Part of a small language model's weights.
Size: 8 heads of 32, MLP 704 SwiGLU, vocabulary 4096.
Training: a variant of SOAP for these matrices, 248M tokens, 2100 steps.
Each number is 128 + 32 x the weight over its row's rms, rounded and kept within 0 to 255. Layers, rows and columns count from 0. Numbers have three digits each. The size before them is the row's rms in percent of the matrix's.

# layer 8 MLP up, 704x256, rms 0.143, rows 31-102, columns 192-255
095:112173140101161114094110106109153148200136078137119129154156106121195102117166181103128154110133118078135137145202110089152122186092135137147121081147141160110116155173122148108105114099120131
099:121144099100098107147127073156147111104115141116136150161157135098098124113117195190151146135116130164047141091108112114134122104146182134138092118093097129118128071137140099174079109104164186
103:121182223149157130132116113076158134139080132133072141110104152073086170126147150105126169192150122141129110116156134180127132163133089135136188145164138167181114141142133126090052162119088113
096:113129164146077082142082139122170095128148157191146142120143081102134194125062070089150156133163113129161174110149126131101108167122170052141138160120124105093085107129098124137165168090087105
101:152104170162106151131128127103148171143114122187156118131163113150086139126126060116097144091144118084109110119137135067121133164110097132096114137198120095119113134194181171140063134160163122
094:150113105164120104149065143124138129140061140154183219152085107156101145163129101109158146143164145107153178094107124057158129140000171161177117139136131093183153111110132091186117121109141099
096:156094192142179116122116145185161128109190174174143127121115201148176062127122146167129084152114144103095134130055117164169132145123146142105140180129084079130117147089198101128129147209159088
098:121093110072105161112121113160090177083088155123161114098154161081139104106097118106157096139158079138100114108077131142131152195107091135132126183135175070093108128124178129197170122138149119
099:143144120155148104056195086118129112176172119137095100171125140156120069104079154104191121159188072133137147109191149177064139177097143068120087093061160157135159125100103141166157144110126101
101:112110095144103153188120142129133084162143154126097122118081170114144072155092127129163079172138114153111138126182155183156121126078078143133050131108127176057116151148146169188136092131161128
101:119145131154070107123127151163141109077185114116140125115158147114169104158101120159118138146108090122135140183135141161127140127159130156060088116164140151096150143159119145107165163136160195
096:097136105154126133178217113119114135065143106087100160108110115125106126143163141245155173135171192096115145109086142120222140122200145086143101113086130123144149110165202106111105129138141120
106:168099133158151150128121091132084111122106153163117093107084210113108097114145109127152143133189150133173078121129095111114169097166159123097107152103074127103153156101116126168100105134100122
100:130102146151159137152063045112130102100148107113173116134120104078061114144147187186098132147160138127066162110069123136073142125134111092159069109140075068166114124136144138144154146099110164
095:084179134153159072132164123139028114111095150165114093082105141147127056121151082148130113147094100128118071104130117170101130085129101102147144166143111120111136088107146191099103120175129165
106:107150123150070132126124117120123130130144127074097096123156130123115144188123133150053133198152126147106165177136152110157141151104135070065148089153074138097144130104098161093046105106138086
096:104172160111140134128116127105048103048100138117101144102174109166148117183139117138115131123210164143119117065141136139181113151136180136173062126137124116056185145184189154100137160090075094
095:142192108133138156132159145125105107112122130154120177144114117089132170154083079165101118079112084113151135117123113165103133181062109157142129088119084119143095199128103160145151146092062152
101:147070127168100151125135138152125179101154139137164133134122144109175158137142141097129113192143124105143116143097092128114138118123168190149148173182122137090179129100092109122134193087120144
096:140134155131078083149217114162101161086110133138090131105118120153088135151079137147105120100127100046162139165103161096135058159115081149099131142148124095168168166144116153122165125140155129
103:136088056124218144059166171111144133109090112137115104131146099137064102088103083104169118099110167082152116112129117171052168137113103089090133141122142133146118116150125127101137147129143078
104:095130060142138150178096157063151171169105097179133086097082207114121165107109161131140135103110151078160112125100130154125137204163146094133089094091133087118045085126174181162099180104101099
098:094147185094076097140144112109098159165071197097084153104119141159170113097180128161147129128085144083148147098140140128116161150093141179132081088085105107167053161100166106108126089129103168
101:115121125124120088100209168185148128165200081136184086129121120133182157130146145102143117154098180120194121133171090096145055136177113167165132193166159142123081169117104119153166145083175113
097:161124133139110178135144106145148146141138171134069189104175062107102133151082110135124107101117143087089146163127149125137116181148148172136100109157133138144153162106133127110140189137093153
095:167129173121124182142122147117157077109134141074143136173122112147171147100168177106086090149108115152161128088187150156136094114183057128194117133144181147094122124105139091097142118151114111
094:098148192125128146099066087134128132098222156142178110194124077079047132129099157144099112132185111163097081197152130157130125107093166127163133138128164079143078089136090125121129129150106208
091:210095132135157152135150173088099150166100133094195100097052190063149109141162159140054163149106121028146110126116125170113130093122142123081076135124116126097125144124076176159080141147172116
096:115126115146201157181143127142145080067062125105152059177104135148096125073090177131080166157097120129118041099079127206147067116136083104121150119125090121092168113086132128088088145112090186
099:071086139151137158086185142144165066153110113120142158128113149126104141104115054113125133164096125096154164127128139157104166145119153144142139131150134121110086142119133113111135093126142143
102:190186136149162211115131107129100096134125097136134093161153143134163139068111135116180165125063131151102105080126135142106112101097133176117134125138139097133125138146083103062100109131101122
093:102109177087142109102059102122128193179084138127165134092088139176150183113101076157145183134150118122148206120095087085120138130059168170112143126207099084192149128123108111058124172125120108
099:127180145133130126206117135109109069159121122172203157094106144119121111091125170135164060171099092072160111171153172197099145114106038179097101167101179126154149116154117138109117125109104150
100:126096131103162089048113147162125145157165059162118143149153131118133126150203089148143198154106152157115136142145125125138067130121137135139178119200096150105108115103091190134102196090121109
101:037115175150109091186086111186153167164100204109106140161135105155129075131165092161064131132159193119072138126120132075121180135128157126146112107169153110155078088110150162160193122136124079
103:182099118105094109109196128159080082100139140153115132159144139080079082118128119090142099082113090029145096135142117114141087074132147083143049141106077102115168132122166166090119139117089084
095:132171142160105164175129166089168082110146196165126114086131104153177130115125124097071115126143117134148111130116109167135115137045160116193095131147172048104145087100171118092078107112143131
106:088126118138097122155129136088093140125188106120113124135204156068167119117204161140163136090085107124107115124130104126122134139141104131126158113131156063052062089141151139140114136166141104
099:119155107076158170140121127104176084087159106095154195089137098179159163098097141140103093080146101137110176103110138117106119136116103156145111109153201115163106203092116140079110213175115139
087:191170086128188181139138113162120155119175106166116162152073100160140156098095157149127110102167161116181176112116114115109122141089107099147129131126119143124136087096170188093145135086110078
100:124144093152106087134105140162124141111117111084093070150120098145192135140118198123124089148121108080134129096146095144150156101130108107074092138159135152114062148153104152086145103052106117
095:139146095086131128170115102099088132097093170101148101114134136122134171099077142151162071162083100176163113101167126128105123132145113128063152090178141147046146050110136140092164118091099140
096:161142183104045176131166151139121133131116095092106114049150176144136116143084115148108155124135100166166142129149121111078100084112159134149107134150144125139108153160102118122132150074208116
103:107134089129187126143124131157078149116160141126129077136146169160124137109143157084148140186138145111115102119156127189156133106153163104099089192083107181065170061164137123111148079095133090
108:120099157154096177176153106065142123130138191103129143125093149113113161126116093156072043158104138149143116184108076095164116071135153173106097093149150105119155186137131175046110173113143100
107:132081083088076081114167092164124126132138131134143049151127150042115119148068111146060090112110146072171070051161142142127113071130130089135167143121039098102099149147106117189136177168128128
094:158138158091087141208078079098119132135101089115114143103174123098099140108207147118089103165155188114165142144137063125097078099121184168138147147168103127139077161167122132129133118223079134
099:151069174126171157152143177135085101148175103104156146125162105166187102132130131150050078166146052112175166204107110128110149091136158136123156108126174136143142112113122116096100160163199155
093:141095169129160163116140182093131210135114111178089153107121077124172117126121176177136127139120146142104155151173090129104146114079111160174134149120097139087194137172155123110131133165143161
102:117137101145148161149139096126160028075101121150136088142098141149123134183136143116118058121173131118101103151131163120130112129102075102106073123140097166116167115115132147124140109143152142
087:145142126110118133119128092171210169146193140127178139101116150128055180145107091112146145135168147088118153134155112110093103117105159107090179172148134148077212053120106094095157126115096129
102:078131103134121134120151148124152159137090098129067125112100129149139073119107136146110140163126154092100089140010097110138149153138065128113100149133097155158140172214159140155110073101072146
097:104140110180124127098114152148117144136104110214152146133138178137123125103162127131108180161132130095095128136130137178125152150129153146184158105162141129198104155100184108121169163123130099
106:110110099188150163150103140114148200142200157150131112088130175169073100086168108130114066033087126161124108134148152181156100047169152132101101108131147070147133167172154120096142109127111099
089:117151107106131165148122095098141111096125098074167089112114134135121062151104136105153134121170151117124096153131150126116141132158181077145126131132143149083119142133065113171180203094145165
100:113139112126137163109146171120129129113090125130181081158123140080109063108054115097161121099087058098039110064159134128066086131099138141116108152137100155096159092102128154130121137120113149
098:145068094132161133121138175094125130095153141092182121156094182139100187108076115094170124138094157127106107104133068108129117164150074131128179101139111100085109141083136133179200102114159087
104:178161108115162103146105188113094133184052093076119096106090117084184146076163107128135124123099166141115093122123190096126153124134112104120104162100166160124121092111087096122108168094089182
099:125075129166173118130127118046130125113179135179154130153135178110146109197144140151062116137110118100136086111159077091095144132126089127199130085129043143130147121145143099146210128142101116
099:138089124159135193156139145109177122147179147126136117156127128093130111134143150095108144177151119107121078145165140109167112135087140109118120154136117180106132139146137158165135122134178116
090:123164128123150084091169146160127123195137123152142125123154101067135091110128116162132125171208094075168116134160140136084122102119158064122144066105165107121126119153087089105089122123121147
108:100145159108178140168109107093117112154149162136106111142124106149154068134131098130126103074155080139087097132109209130129141165181078195153146148188137136144089103134136160112149079176064099
105:124084096139151113140123135152154150140129180144144124175143200196158124066096139114124122131130116096095129074085142131167141149136106121148164079155148122078119077142078136125072069072101122
093:115143176164205147155131140153113127041184138076142139122106140156109085112072149117136096147101193121125151165162156115197074155154112092104144114087187110106104158164098096117098148127145119
104:124125149128160118151213121080147125130174144143077130144154142141161136110164116184099107121143098140130181121182127178132109098177138136112128131150140142126125097132107144151176128144064108
104:108177139153190123151083078104099171101135135109113135138104128128166125158120133170134156164065142124094150134130131152171186156061105141146164126152145126166121122097139126123150114155150113
105:157130105146090154159105129004128161122127087116129063122135088172072122124126057147120136194119088115128115158116165140102130146139139094118158134161138117104111140151145093172157123089083131
101:115128163159130103130085151123139140097136094108079109130130052136117134080115156112150174101107096139120149114138080149075131168084124115153113185134147152112117164131130158154133132140109152
102:154121148152069146132140098139127119147188143115184140083110164172144156175139150127159130086153126149139130102127154121199119189134198107110168124157132141132117162118124137112194141136111126
100:108101097179068102138184097136087145136118106190153103124106121123168120133137108096091125141123171107150097157113135133158122124133113108153093103138133111190123143177121089184121078125125159
103:094097108101148145141183194101100146114122124147096114132143090156121102124110093118166122051125134093163161123157132105093130186117127153141112127207123176121144174070105133113111124105090096
101:130161141138071100117036105147089177138153100138085135088110122168147122141120180177131138116107048132162136206115098091200140170162101162138145154116133105141103132193179135116128142169169161
# layer 8 MLP down (transposed), 704x256, rms 0.131, rows 31-101, columns 192-255
100:107104137119110125200138135110123121144121096137096223140098129125119103132090125113126161120057141135083194152185123130085128113070150130154069155124122185080155099136144102087113182100136106
101:110154158085157159135140073090158150170100144174122139140145106067146168070118143096146126069116100165173161139127129152116118130089188114107098171158042119159135088143112129136104141076096091
103:124103156156141135145090132110118135104126118134107120114131132144159155117151079176144131125151214124106160123138132121108104115233057092152117171125150097125079149075102145203108147167109136
097:100170143092204086111145131155120159098097108043105117133154155125174155155103135146097158162117111117124075117132174151134131174109165127129153128149181098207134126132125088097102103104118102
097:089119131136154193136126158109182105134155211122151168096047141147125158095131134101093077075121156128132191132127026128107162143115118165107175177150146146122075094143116156140100169137135130
097:127157100123097100105083067118126206105160173154134074121144100146166182082141139144087144140165150113136099174134121155084151121185152149135142150115133154044168131094118141160096097113195139
099:180121138125070167175119100097092147116147118119062145173140096133076126171139064107152116122103115149115161180135137120102134161127154132095174170126081183158218127130174120154110123136145153
100:081103104078112096115137107173119147098151175088140091093160095120130151117120120090107140126149093107138123155113133130197112159187150144162070131125131074157127162126137121159120116145156097
097:148114104120095098146077143092101142180150123169162077114135144161146164178091070131090140131086100147087099121167118193049136172056139137125069110108179049104120148125161131127110135149118108
102:166136167152132134141099079204137067109088117149150085119119148163127144125125142110160099094143053144129145121112166108091137092109104123112045094137169128137114159119110107125111116138130090
099:149148097151150049093090087093120116098134092088123128085173119152097161148198144149064203096136141095144160109100150130143147147119088109089107093138123116120117110118119160146089121141136103
098:131099184175073110147197121115143124076169135145218127146152150121089113128083112103120098140130108143141138110157113124155054108137157164216143131095159196135176146173173115129127113112123146
102:101152112194113111124112177146148155129113127128151090146092129069118180133146147117125140138159207120201093103173200083185124129140126138126102096128144149086074114114139125112124114099127114
100:123146110180118094078153081094119165117149112090135252154194137087092079094165188116117192153182118132131077108126098106095081106103155210092115145122128044094151091154113125088081175097159048
099:102130119093112101063145113098136134124162138061076198140139097166116123132117153189087133144176109090133078185140193131108181111127110086121128139123116167123148178152107167130118113107158074
106:113122158094160168131074141127092136163146120104115115128061118098222142108151181128132072151146147151119121117072119182139109071123158139119096134144086124112139154123115157101084166085197114
093:138143155147149128134113086114142143146116114097098081086154163069165069094192096104110092191098117174123137186077164101032080114124128183108106121111103150113135152132140106127078113188057128
100:112154121152122090172154101162177126128113162114104080136130158079132093132199144143168113084134112102118178176099165125091055162146172150116181081130045114107136189112081128085099112061103065
103:059091152136132146125071171145063149150109097083140099175144101129084150126175072128134154085096102173105139165070100129067156106099110112150135143166221151186123156169160090138132059102125136
096:157170145122125110085147173133085084118161140101122167164173121122169114115163115104129146112133131127171094112118138107089135117123127133096115120106167124115150140134151154128137121125124079
102:161115126108176174142057148157083086088143151145173116117133047068138131119166110133127121153133126118175155157147105066115124140112145137114183135126176145185136098108146086117142141129165118
096:084132076118163159143084134174075109142107161221137035115137141174152112120019154102062138120111145129168167172152126135118176166121140118090070122124152122145100172115075122108131114107112138
101:131130143076116131110142102169076114122113095114125141113113118082150122106113162149148168083098133074153134096132130104134137192133106125130161180106155132127178132132153130139052171122110081
098:040102154062093094095157102177151178122152130133078087127132124224105148152201194129139119142078107110184168127063136090116220156138135113131127077119115135150123147073152111098110135159132165
099:155111159110168216159126055158117160114121125154141100169123133104115137166167143088066123126077137086159126178114147128136150147118168099213089141107168153159099142128159106099115106117062125
096:078153176142193164116195101155126180109111139141111105138123171121148095113105114153145163198120207131137122093159169129130148152123115148155094158177111114129170154142121150130120103093143148
089:162163152119108121110133142167093137124152054111139166143125109177115084159107105131120128098160181171117124137153048112098150173117144144084113144137173110128136196117135105117146150060126124
099:120084122158100170157099148122157088125107115093086213126131149114111094153102170172152092111121125201164169128136122162165131112170088142120090110111184152152141085166062159158153097105109144
102:152118091121112024118166142143114149115111096143182140064071101160131163144128122117121140152115093139093017153128088123151107091180105120192125135168110115120098113117132074146140134125089139
103:118057060160154121130166169121170058143184145181156133200139149127123122069148080147164164145140119113144165159138099088108122117141100136144067183180109150136185152154114159137164107134117132
100:185149087130172069170140134101116182138144129128115066169130082165182125102091134143117141090188070151107080135184077195158094122127141050108114067073155180132086145067134155139087101112203086
098:177146138128134106116102107121095156123159128146136104095176130176125076080126092066126137119207120127128096156105146126100107124151127156113143145200201095136120157095128140129117112128138100
105:113170109126223084090156138134142116147244109103118101102109088149151162095093156159146170169177079122183130109106091120141121117088116128174151105089121090169113135105177156113151200160112077
099:134093130074141124123112103128071085098140143119128211197155139156130164133038123110211146116147092191126111120144127170151150132106083080133114187150096129150092095131133132069105118099151088
099:082156110169082088149116150111104154089143158183120184115136072124065105177107145147179120073167147088141130106112161135191169166151144186128120135120067137140158155165147063118163115111060095
104:164104115127118122178133060103156116123109165195134155149139156192157133083055136116125105124185111118135133155131135148181096132126119111095091100113114072178139128140121149174063223141156157
097:121114086143123075160198135158084104115143121048141107100128145129098109162115213140094086158164079106138127144169103134093140092210127122110155083088071150085175060139114100151160070115123121
110:112135151072159169108166115102109152132135178144124210127204101094141133093165225059137146108061100102135142151171100188145140119073125074157152144139149132105088103096111168113100122158134148
102:066112151228165127129177136131072088103166095140162060099110118125188128092155164205109107093130072131144093144116100106114111111138204106065119128162147166095104173160186094068137168161092150
094:153160170094097113100048118104127112182134103133163117125113120093159137107111146139152123109145178152140152097074114081087180163144233100111141123074139153150123173128132105146076145172101118
096:096126146112118173200148134124128143084113112148129094080092115174176130168171112151119091096062102104098132132130142137146150115112092112157105101137198118116062098106128135137120103096148101
094:089089152161127104134154126102107107130139104077086190149158181124111112149035121106135146115143092101112072096144168138120196067103096093117106068144117091109129129090101156115128141085142053
097:104103086138081116128133102073114106157155130161089170077100107132159145196139140169143076091115108138137099135079188182143149144132156128102168105111124113124128081137168070141095089129134111
103:154130175184093075153126134112099149154157152133111000134108184174157148137080141135170076125206129098131114120131189151137139138122138108097116145181146121100129122071151134137175118167170128
090:152018076116103150100137130145132131101184138171078212125107102149110129074206138128112107169170115093128115094118166109093129135131109147124128102154156125130109125142116209143131174099169112
106:143159133183099126120149131100112127141089163132169151127128134114103127125188138139147079143182081151187092082121123126135162087104107159165131125148151180117086093092152156181152122148081141
089:106099092172167139172115146103151114201134115185176059166095115189152134143120146164113171122093176132072147150139052117153129133105090081180132108095091119098157108072180104155151129107137094
101:114057106051101164154213163154130123130144081119131255133171120119114141174148122060127084134133159177060140096151029156124113213107123122130119141129080110127118137132097108112072159154164106
099:098116144084117175159150150164111207065105152139178188137108196143104122139042109109205097102108085172157152105178050097116087105081123114088154155088149140124137117068138116116129149132117107
102:139097133201147146139067116140147123155131118066122154105118145111140147054163070155129210110098110110114084123128195098126113093135102154131149126100093100145124150130202106110103086119116152
088:126176163118092139112148084088128150164107189105137065142082102157169145091131137111177137099177131159200132095066137146116143119134098117107078138135135099113064132114127162083120138140099140
098:132099123190123091130153103121130076135138103151121091145136161212098134146177151134119109144121095121157173112129128134146132133069125143153122138107144075100197157127138084085053096115116107
101:156117146090196140120112075162125126152128212115144000130160122157127122096126142053116131167130135095113061192146178218109168110168140058075130116136102131087151119068142115086132175145170128
105:138107112075094110117131132152113178138148137156118185099152115122126154148108145122116128134119075137176097142131166205115166044126121094128105087133110133121079195130173109075162155129132120
096:100140099178160149158108064087086181150149221085089112119135108146131162119173171172144119170057145125081122139073083119044142120140121069132100140133135196135136106144156159059086130120113168
100:134121102118110153134164120158131131131155081107181202083143095128075124121158124187147164152174103113193191086162174150166137077139125127151112116075077110246120075134103059153171174144096090
100:111094103071106110062058171116175137079125160112134149195078101130047117135181108166181083170109139161131156147128120177149120161128139102132116135100066130164157054122129106159113132155092131
101:137158128147153044128120108081093150146102121170130078141079123118225139126141141194147103117061190134184111126105157130108153109115126131134169160113120091128108133112170130101163112111109136
093:132118107151124127114127119159096094126158145072142113083171120086114133107202135131100172157147069108088099128096209089122148077087120130149133062147146128060157174175122147146095142092158127
096:096113151092120116152130181143134080175138147137152208134129194163101103188139145088096067138126081126081107114139073141136081118138126158136148098131117082124125135147166113158102210106099118
094:136093138089135147037149155106113136108130165089140158147126142126185108160098109045128100099124143120131130090131081102160128201123146075105063125137120067135176114144137144114146193060131083
103:144125117112122097113178177099081163190115140114077078141091121140144158216131114142100122102145128146090128147044138127143106121126142182118146179133100146124120106156105151140154075196132085
098:095135156061230150160139108147101131125108096182114108163099117083157168136094100134147138118105069118130126093125081146125075176103158116151133150124132072116110155136113148078126193118082104
094:159073188192156113069162167108100133106157144135126147095166093073111138058114127133145117124123146160058135143135099135167161133138156203158132070106143122184115127191093145165149129146111116
104:124167122106138040149105150094097137136131099174079138133114122122115104106138113123143145127114127109175116116082129130114118159156132136139050123105176158170134132130058067071174069104137108
098:102109183139139193133110096163120123124175059137107010171154155070133117125105118131128151152140070132092123075193188134121100117161112166118146154093114106142124146059101138132102099135110159
104:146122138135140125073106137143142096146112072092135099137141155153095141045056092139111153174064121068093099124145107152145147062123164101169106039122111151143083166116158165148147158074091139
095:147161119097118151126130175076146139062171133145115126155171094165147171130055138155113113121174146132100073127165109173182170154140110137143112093130140151177132119080145188154144099053178121
106:101131090124103147145039156114076182172175115109106111133132168138111157085168078105205169154112129122167137130115155136153114106156147151100129159119132151161169140176175020162140144174142136
099:090078139148115108127166072106191141203141113139099180116140191179142085096048120189109144157157011134121126088111153131126085104106183151198170127163036179087126140164122101122156087092117123
107:121054114117120102107149143094118149166117124130079215104144170184102098121082067103148161099092104102141123160188136147084156114153116107161102105168060197115103150156094141129157091153158128
# layer 8 MLP gate, 704x256, rms 0.141, rows 32-102, columns 192-255
098:113114114108104122125148191109086095081125149170118155160165130090177098125119144110162096085109105113130080110149128103108154055133124138119150051128131084146111106133174134152137102168195129
098:075153154180114156125130104118086126144145067111141149086140074120099151154142039197140174162117116172108089180078142117111091082131130126140155082124112178115102170202153172103078139165200136
094:136076146145112126109120099178133128099144108091087125095068109147127107094045106135106167170169175126137139139156132087109161106128160186133146184125094091075087124103092142104112141072073075
094:072140111149166132094137115109129165079152079182130080152126128141117074111195172095140170092154162114140123160182121090124156072111138153118069121119150184094186133101113087194148185120126131
100:126142070119130055117036146125123136164155150157132131141139076123082143135154112116147151089129160062124077122138132088108119139078125155081167158109089165161151138102098102204141151127104144
102:158098152128122121149140086109186154202084152109117090125151170115131121161123180157080122157163150140179095135084096108157118167159183126091141089119103185109116158103074151166079083139051190
102:177114137092106119117118166133123090104151150092146172132142146167114244150126102139126143132134079173191159188133165153147113087108155101081172134134117220191081111143116107116137105171126173
096:098087156157177144153089104137167153092173148132148129116117139131104184134114166177133194094140186136071042136119127149114145158116127170086055195115091091130123089107084114113106134126156163
104:125145150118115110101135116164152050109131121129134076129128092161127136163070116177136161111157110081141134117108108124160099121091145181149080091140154181104152123129115117173124088097114060
098:166121124148113129158151152117141103153123150114137122127156125132113117075164115147114077124157148137119189076128111143140105210146185091074116144100129063093153100079118157195118141118148089
093:134107146158125115147174111102163075091101136163107164070136119142191178108149078161114148162142111155143183119163149111161074116096122098138067156070138171166089133205067065101095106103135169
098:069115117133157135168159118163094080181075127156103169097115138120101053104104111152169087114136126107125115141108085107102164148140135136130087131053140095101110120148142113135139118128182097
095:151136134151109130144105132112125098156155149102063115102115144162130073166098136154150174086134099118139192114109139160142110096133072113112114101121082140173073118077162129099145126136071181
097:126123137128082124150132104130152139147106144139098158100137132140188097128129132122117111105058147191186110161122101181127113123161084136128077092184185108136140171110180144120095131119100142
103:142099148149090146116109142151176096102069205108089109135110126076095112161125157140117117154126139124136115125183089149180161144122111080172109206131142205159135109110130055114119167136127138
098:166165100144185111093171139139103108141170141165127134197109129156125132173085152105142127163138144131166136103118065131141148118133121113125139139134158119121135133134190164126149061166135083
097:173127135071110128156097093139157112149127071139116094171111074137119080157163135108136108117117139163170158073109140137157145108108110163085131113163139155153135106126167089176129180166123125
101:129112125118175131092121134144125121062110120094110117156129140114174179107102130111169167144120127083151125119121120130086146140135194161185148077109103147132142147097095176115131197104123101
096:066181157101160116162116090136043139110120150140109121123140163091105139140159115137186197117089138156158154062126136156117101122105124159157134146075167154102096111116087126092168095113102152
105:100086156173169094193162102151138134119125134132148140052134111131123105125115103139109109133059146148179114104103055032125122133122114114151157109108103160144120157173103145072051149144104116
102:088133126144126045130086179143174082153129120108095169117126125111170154138147140071093117121132113113080114132150092139123134118129109133125146077127159037216044155083108103151131194127134098
101:135162146146071146151137143156122101134185112123161098149145157137103156101129100130156117156117067113139116201131135032090152174090130099112112105167098129180076109128116131148151162144130135
096:185101114112128168047126141231097132156169155126136092116175082116161087094088182122180085152128092134086112039189126145162090119122125131133195071127104169103104136147143166122134174118158147
098:106086131176190114141144176098082151086096139171147143143140162163116076135136113143147181123190091134114080164067165087107143082119152079157119120146116147094127201164133136130112131137115141
091:157104183160144160071115117095115137149140110090125175174130131122124135087134182149105145113159078168139088113136078144115073083151160133115125091177091146097130091154143178124152165142140123
097:060193119159157129129094125055184105173141077105097102103115116178100210118083087124144144067132106101143143095114190127147214101097125168098126078102121144084097168151112147142145081143134119
091:159126162185122118162113091152069152202143160106200120089094125088085112152127155121138207143110077110110117122129134184195143130093135110072137144145183054169129141125055134134167174109139138
105:072176135127105176141082155160150083165115092174126112149118104138098087100145174098182118072087106055100113131132158112209113087104113139146142129066133147101147106114134120140152098162157126
106:084137182102155098101122112105083142083113130083111214121173043092156182062126080116153144210082094093088136127147081138127143139151111170117130126141110149115144122168119153113119195098124164
101:133142095156126101153177146129108060105101158126070106114078129113091135156154113069109089199121111105132092130127156099149128125118138171185092167132124095134094151182123129198168117105053167
100:138105169132134127091094174111139061108098172056143077181148089131132113114097171125178168117131141161115153144179138126154113070122121132143091110146075131171137123108138113158155067054149182
106:105108137098135176100135137124079187148127070202135108142159099168138163103058164082174095117118133106135104180162087151166122161141150163096136130100138159163082180196131125117118180152112064
097:085125127130141097140119134127088123151151121127167118160122175106113157096083062116191193095179124112154115140181171071088144148106198182163200106156077171090113078162130140083142121135112109
100:101148160193133177105130163120174149090134130150140111116100185152082086127093135100123121107117118083117176146135177143131112087067083161145162167091091177160082120129085066161138100130092158
096:155135154130178098143078116184109120169120128098075134160136134096141090169105165096118220099064147156122134126203135084139130118121137108144109140095041173134107147168160130087115154132138119
105:125122092106069104170102166112137152115134119111086146150070148099100158163048127100146156092179128114121120172102146130150118096102089127164151136161151070184126124112093154137017138184104144
098:110157175124147147174116135124112126128120114157131159062165133084138145078118142076162114117160110141122136110073065092180119137101172049155115088102130139169120172129176178062120174094119082
099:104083121135167172132196135132138138080099089074147098141115118137136102140092111129062121137137151165134092135156133158150155167140159146137108079194070134135082139166149171133048161142096188
085:196164092073167169116152103138142141132187126109114128169106139150105144132085151180156164069087151106154122120063151193114152065125107151144115073129210124111104070100112135111179155131153082
101:149157173118089150156132178086144117171093126128077145148093128080127160119090144123080087080090097102171141115129110130125162163107112084089143111120147153104133111144126060121153107184189144
097:168117150114116122123170119111065120191127143173096137125121104169099218116155133056126090107117136115110100173109186128105117192184143163118120087092092148158153116108088081143096206067161092
101:153220162101107131181148127155061109120107159117101027150075100148133142143138128102137150129121095160124104146125147086076088147176095134125174158150166198154186174137137120155072092125096167
107:141101122147141155195114079149144124146125116168140106160116123100189117139114157094112151154132111153116115114161161070161164141108092125118133114081163148149080106103087146069181173079173135
102:120087198079083082084142158140142125133118134158177181149168047178128112140092124129207152167127135156106127078100138096124128141080132067149117154131097152089075077158134113173138136168137144
103:166115142126142134114118110161129158104165106097091157170128188145093146112147184110117213071140198145163165167167127123109205152211103183087035132184183159138156126066161124079107105065062169
099:150141157110112163199075115160115143168159111095090131112122091134126110139105124129171175127090097123115152075126073071120056047179144168147171116077121166150111087153116171161113073093148123
095:149136128166151151171121158172093139183083148167140076125127113161115099080146124145150091137123164150170115152160131158161107124154170071172083086134104150113131089080125140116162124194158132
092:188078095134105159163151129123122158135154114105112137148160126144130164147171135074105202163090154157091122142126157107174109200155172083037166124110137114115113145166085165098133095082145101
100:106103089124104182144090153159161130135080178110127132119160194094094100124191078127142119116194173138134154188105158159131156120164074189134133103149133078131146157169140100123131119156132128
086:120095151119142162127137180185117137094152131107085149171121105158148164094086093098131107127102139112152175129098065138129096140125120070089147120198081173183137147077121150179089065091123188
100:171135134100097153164128127179128083074107165181090165109153176173122096074062172112144142138148118201192116154139148119085106131117169133137118090188107118091113079121141132062112124110135152
103:132110194121130143159173113078138070193154144127146161160112144154109098141144106129141125085147137151111128152151102049130156130167100108081103147116140140110042102191098129130045141106096115
103:120113191150136116092125069140076077107093178113087123192143087108230133116095105116072138133071175128102107141145157108109159136091103124098145175161117134099112077131069132082168109123136134
093:150124171113156152136100113112169128118169163100145088131091083119181071088148177089139089134177141101082159062086047081110104125156137137071118150117138113121135175162080139126119152133117074
102:169074130144121187120043089105079166089156140067167109111188118152106138088124123165083095140136114195167145111180113114168160136151131110106149117094089132154192081051101167107115143116151084
106:158210185133098121176171117105106066187133085101137162152162090162173185123159160125094087127131111144129126167142072121159149129167112145144112149071109152129117141123102084099080129127080120
100:092098164106119083115147159135158062151144139080163161140114138103148099141124079128135123104093131197105107174147144148147138153077145073126133107122107079093084094162111119080170144122161150
093:119097124139139103080151138081152036128132143143151165194140177091102110119052112194111144178131116115113102113151150144126150089114140133165110107130126106113144129146121101161163125100102152
097:190160106121137162116149166166168045119098121189159170134124136115117127089137182137127178114070150145170129095131175071097133129128086191142121041106127099096124137149110127071145100113127137
094:153089158105112127202143151160128102108175139164144146081135072129129045091126161113125169169084083140163038125177164137148127153089128111179110077111134086058178123137121148156150139156161143
104:042173150119141066143076142156219115141076155136117087133106150149169125116125137085247157163121117125073158084148120161086209143135135177091054158166130149120102134217129173175132151169127085
102:146129088161107127107163114143149138150107143081161120128151158107144128082096109134101132098157185200165122120143152069132141124147135123151145054076103146192165107138102049147071104033134076
095:149129131121116106176146155142192093066125109125109015127083175155118157170181145069106121146196151152115104160146129084069159207081122109092117083145157156117125162165074180120124103123131097
106:114074170144118076127165121120102171162114150145103181159028183118092118138133109103190156088108110110117111115136075140103140169123155148153105093196089146180091146132153109146112131107102155
102:163077128077108146092106202115137190142185181108102054169082101078143058120116063159120117133098185168110081116142154175118139159073103098142082155108066089131097150070158107158122176060128097
103:108099123117122149155139145161155162146099141155204135089208080114188089148166138110076123062139136092110130098115204099116188104084092040151130086127132102204106112184093112088081110152144079
106:115109162178127146119126129155149107144075167166128110137127123053118098108147079184130125140120150116157120106153083086074090086109091144077167153150132131106124143125082123133129167142027166
109:131170118131105129121105119130110076117135099144087086163131125116143069144084109102094125137108143171150167090185131158135099136081120070138114144082146096166153162102135138158109148144130194
099:166174145130120100148104107153103124113130151071081100137098137113109107068174105174158146154127133102130119082079178169181135111172128113087150140134110165127119133123045065109098080060122121
109:182118127136129120081143149150095115148171169118119171103148114120149114068099189143196139143108132133123116123098177124103109199131075119173191115121112124178162182102144126106182138101112132
097:083184156081142150152104132075127174133146081147113172112157093127106127084136084110150109090112123149169172137146080114121088148158141153173144131148066177108138124145097059153148149128117159